{"num_hidden_layers": 8, "num_attention_heads": 3, "qk_norm": false, "attn_scale": 0.125, "init_std_qkv": 0.0471, "init_std_o": 0.0471}
Each number is 500 + 40 x the weight over its row's rms, rounded and kept within 0 to 999. Layers, rows and columns count from 0. Numbers have three digits each. The size before them is the row's rms in percent of the matrix's.

# layer 3 MLP down (transposed), 768x192, rms 0.0883, rows 300-314, columns 96-191
095:482494467476485460490529482429588471475558492541481461489483500543502422504494529564528483496495482530531476528544438467545558487552534537501471452495488590455470530449533469482494457506541522530437602493475508588470488421498523493516526465497526471510477390521448525437465507472442505475
104:508516506494478505527509429452545497506462455456535496543509453514474551521491462482482520531417530566484529586498507479517461534560535573527503494541465512509527459488496540454553578634544465450492417562507488472535511534507476460452470534530455492433599449506395544454506517459418497562
088:455509525505446569480460529471507498546434498529451495521463384496522544488478434482453452476519508534545506460488544499456427511573448442460573543475532487469507521466583502528427472501550475507368533503496503433550487517484497491493471445524530501423457542536522416498462549441502528472
100:464517539480442546436482448457504468493460463577521465493508580501556479486471488529559530601433465480534557525493532504523516499481494476435494510483425469469471483467494530579511507464517588539445470434450420483537441489402493498443513595521436456423484425547470542490505515531568498587
103:525530505441506462436544446485473481492458512444459453546504541511469513464578602468538470495523516506494519463509482434471528506487537481538581442524501463511514579517410468552501501539520468447588488487533484522464436481475475489545470556397463465536487525540511592461506520490491547479
102:458504446482526519498479505525493523523494483496498574496451566513413528493480416530478495540396544545546548410554532540504469572569449544541510558488546486452511442510496525460502409545486510471520511527527481470519423394526583524533495529518521476472537584542444444519489549563453514458
104:520499439415469525531556460494555466517593467526577519484471459498480521433485376522463549463438491502536495539536551542457506552555486496447479465523496509461489467471531455515490471536504557488471512480549487484510517483502541430514476516437539524510540416444558488461483476484470564540
096:415473449510615528440419488567478529505528536481467481543500494469471593498548523494454470435515467526554475493465525501510487542478571496458457534503483571510495473498503509517436520480506547420461528458557494456478496489412525509500519520524539524470489366551535491489479473502493548467
090:555498544475487531533568472505475472414527484503482462510464469464419584486515491460517470477428457532590464491507497491520546480587503557516494536451502530500545477435530473433488535592465549460538455456534459494488481468542434466456518488552536481541504597420476488501533532477464428479
109:513499476498499544454474557492466479536482473528466525530457465505471502552550638480513447447499502474466494553449517415567497513508568497511509514507505516435493477509454426511525580513541499511535476569487533547508476420463506500474452507452565471530564423480463428473538532541534502438
103:415456494520474519422467448531499535449472488518476511454467520531469505532502564422498516551439426531500501558540547518501458486526563512410467469417536462519501579487484468466489572471424474467552531596478549460499462580544537519533482502438481544530568528522439555508441524451466535451
100:478463458503492508536491435500532476580497473548445504551526532541492440519584515491519498516553473512512503610534407504435562521507505496421565502504450520547461550478518475567482550451483510418523535421489496430509548507516532470483480498459523466493504391555533544476528462493477447468
097:472457530457502548474479431577532476494518530490539507595478477504471525427485489492499482463450510578509499469612462546478518562454404484550548451505508496490479544433520443475514460545428458486512376523496556573470504473506498540567511495496493535539488505527532518521463487506484494476
107:558532445488508467592592547497537516522534501472420493437525537472487495440467439484529468555510496533447546489506469458488499515509533481523560511471484564549475576450454546416459505605512492472627477548518532505531546503483475431414440469548484478543440585472477485517503491511413470478
117:486527517435514538535543489373438479514453541543506464456492461489460503529554450538470491524456513505495532500487509402518450451505472487490544515540442546488539532503500474448494592441525539489516554391435517542491475461435443482448467486482463473440467524426596563472546507462459505465
# layer 3 MLP up, 768x192, rms 0.242, rows 301-314, columns 96-191
101:535502539581492550487495497489525487492431505520485504461418459503537552494529539514483550503445600514514464517605470461591524556537474508504495527462507421540516521485511459535557496495484377551455545558542486553436498569515507512453495499465449527516534546475517499441529552422519583509
101:511462446564507540436547509498475513478460469556539539485483489542493593521500456523506490526488572444437549481556511508580462447478480468536524510544527498529487498464484433464455500563501515569451484514499522515490488509526524525466476510497537423486444559556483397528468520493539465472
099:454503486550459540534461428498488415486519578422520514520532516527503566545512514467536473541554503537460531513557567542494519508504502437556517516457534513482560421496475546541455416510512495552470530459551517489464521470436505528566475544462502434477497471432535461516518458555450550586
105:512523545534497596412470428505561523477431517463481511511462529540504495510574411564483524492490453419496481530509513462452505409520491475506562556441483540498526538522461576443520496512513506527507461492553531466494425456489444471452567512487492527488494552403456495541547465539481499468
100:541465464566498512501471499472509496515530491512490528516540514472475586499479476435481469460561492493509450509509522518454494457495440534501491400472490452442471511544537481474496534484458452505503498470450463496518520578480469462639469547438531463539486508585546529535505535481514503478
100:431485469507509454489511472500452511588546518469511452471479505482488488534456568518470503530486454549537539521483472405492501516459496480526458463534476465440488550503500430552533445480510444427466465549535464474469448470532458481549568549449511487611478514508594514418467493593432553495
099:535562448499567455538502500510431470487458479497556585458535417537492507436475415558510424520479457514451493545509479496424422507398436536454446508533463401486446515529515463491532532439589502452512529589577595535500513579535558507471480520447503480502430494409488518516545526549511509483
097:502411505458510457524477422541529505547482482585556503520566535508508443564406464561516479468477492535540528495484495424535502474579520495456526523504498477473540436544500442475439488573526564528447447568537519543472549513516424476497569450386500466536561519486563502483486505496481585537
106:520586521509519549465443616504439470453492494471528476528450506507491513513476538475447482533542595497490464517510469507544490532437579482450513574514550493497542487555501513505487535484504490474537509389489497437567531456451503543557597442417507516526573483424515529415498468483472548503
108:560510524452424477470524447578492568537450562609497418549501474486496483571482534487489547572464485523458439480538471486482490533456483468527549531557500506442498469549558505495470547529555463527438409482573512517464536469533472534518527505477461566520492517493562527488508423536470519487
106:538439475462529555489460446458478562501592519548482614514575525451537472479471492527457443533503515522476513529479466450479553528578513562441460535553535477486465547522539467519489561486472560387444447467520508471473517423543481508483508505454561534459520490470559499543473471510477562489
099:542550529475491499458486559526509468496620588464531477474516536542533481486537474482511474552410509469507503482560546519455564503522475465493494508582489426482462504505505521527544476531423449491442468399506526486439503485582504511517555512446550540533513513529494484627501518481465471450
104:516525490551527507571402491506486447537547566511482508418511486516495500567514470556475466468444423526454549504473455526462520576457510490458562401517427470495510468454497472381521518494482460501516530496530476576476488531539510553516444496441544589529452519470495540513503535500499491475
108:509497451488452523434467476476510550508500481488504537552479490489485525532560497486576497496596562549502546483484479457493527535481513496452487516521529462443497439510507499523459549483500405526554431532430512501444486448502432473521530503455487481541464529524512490539485483563571493461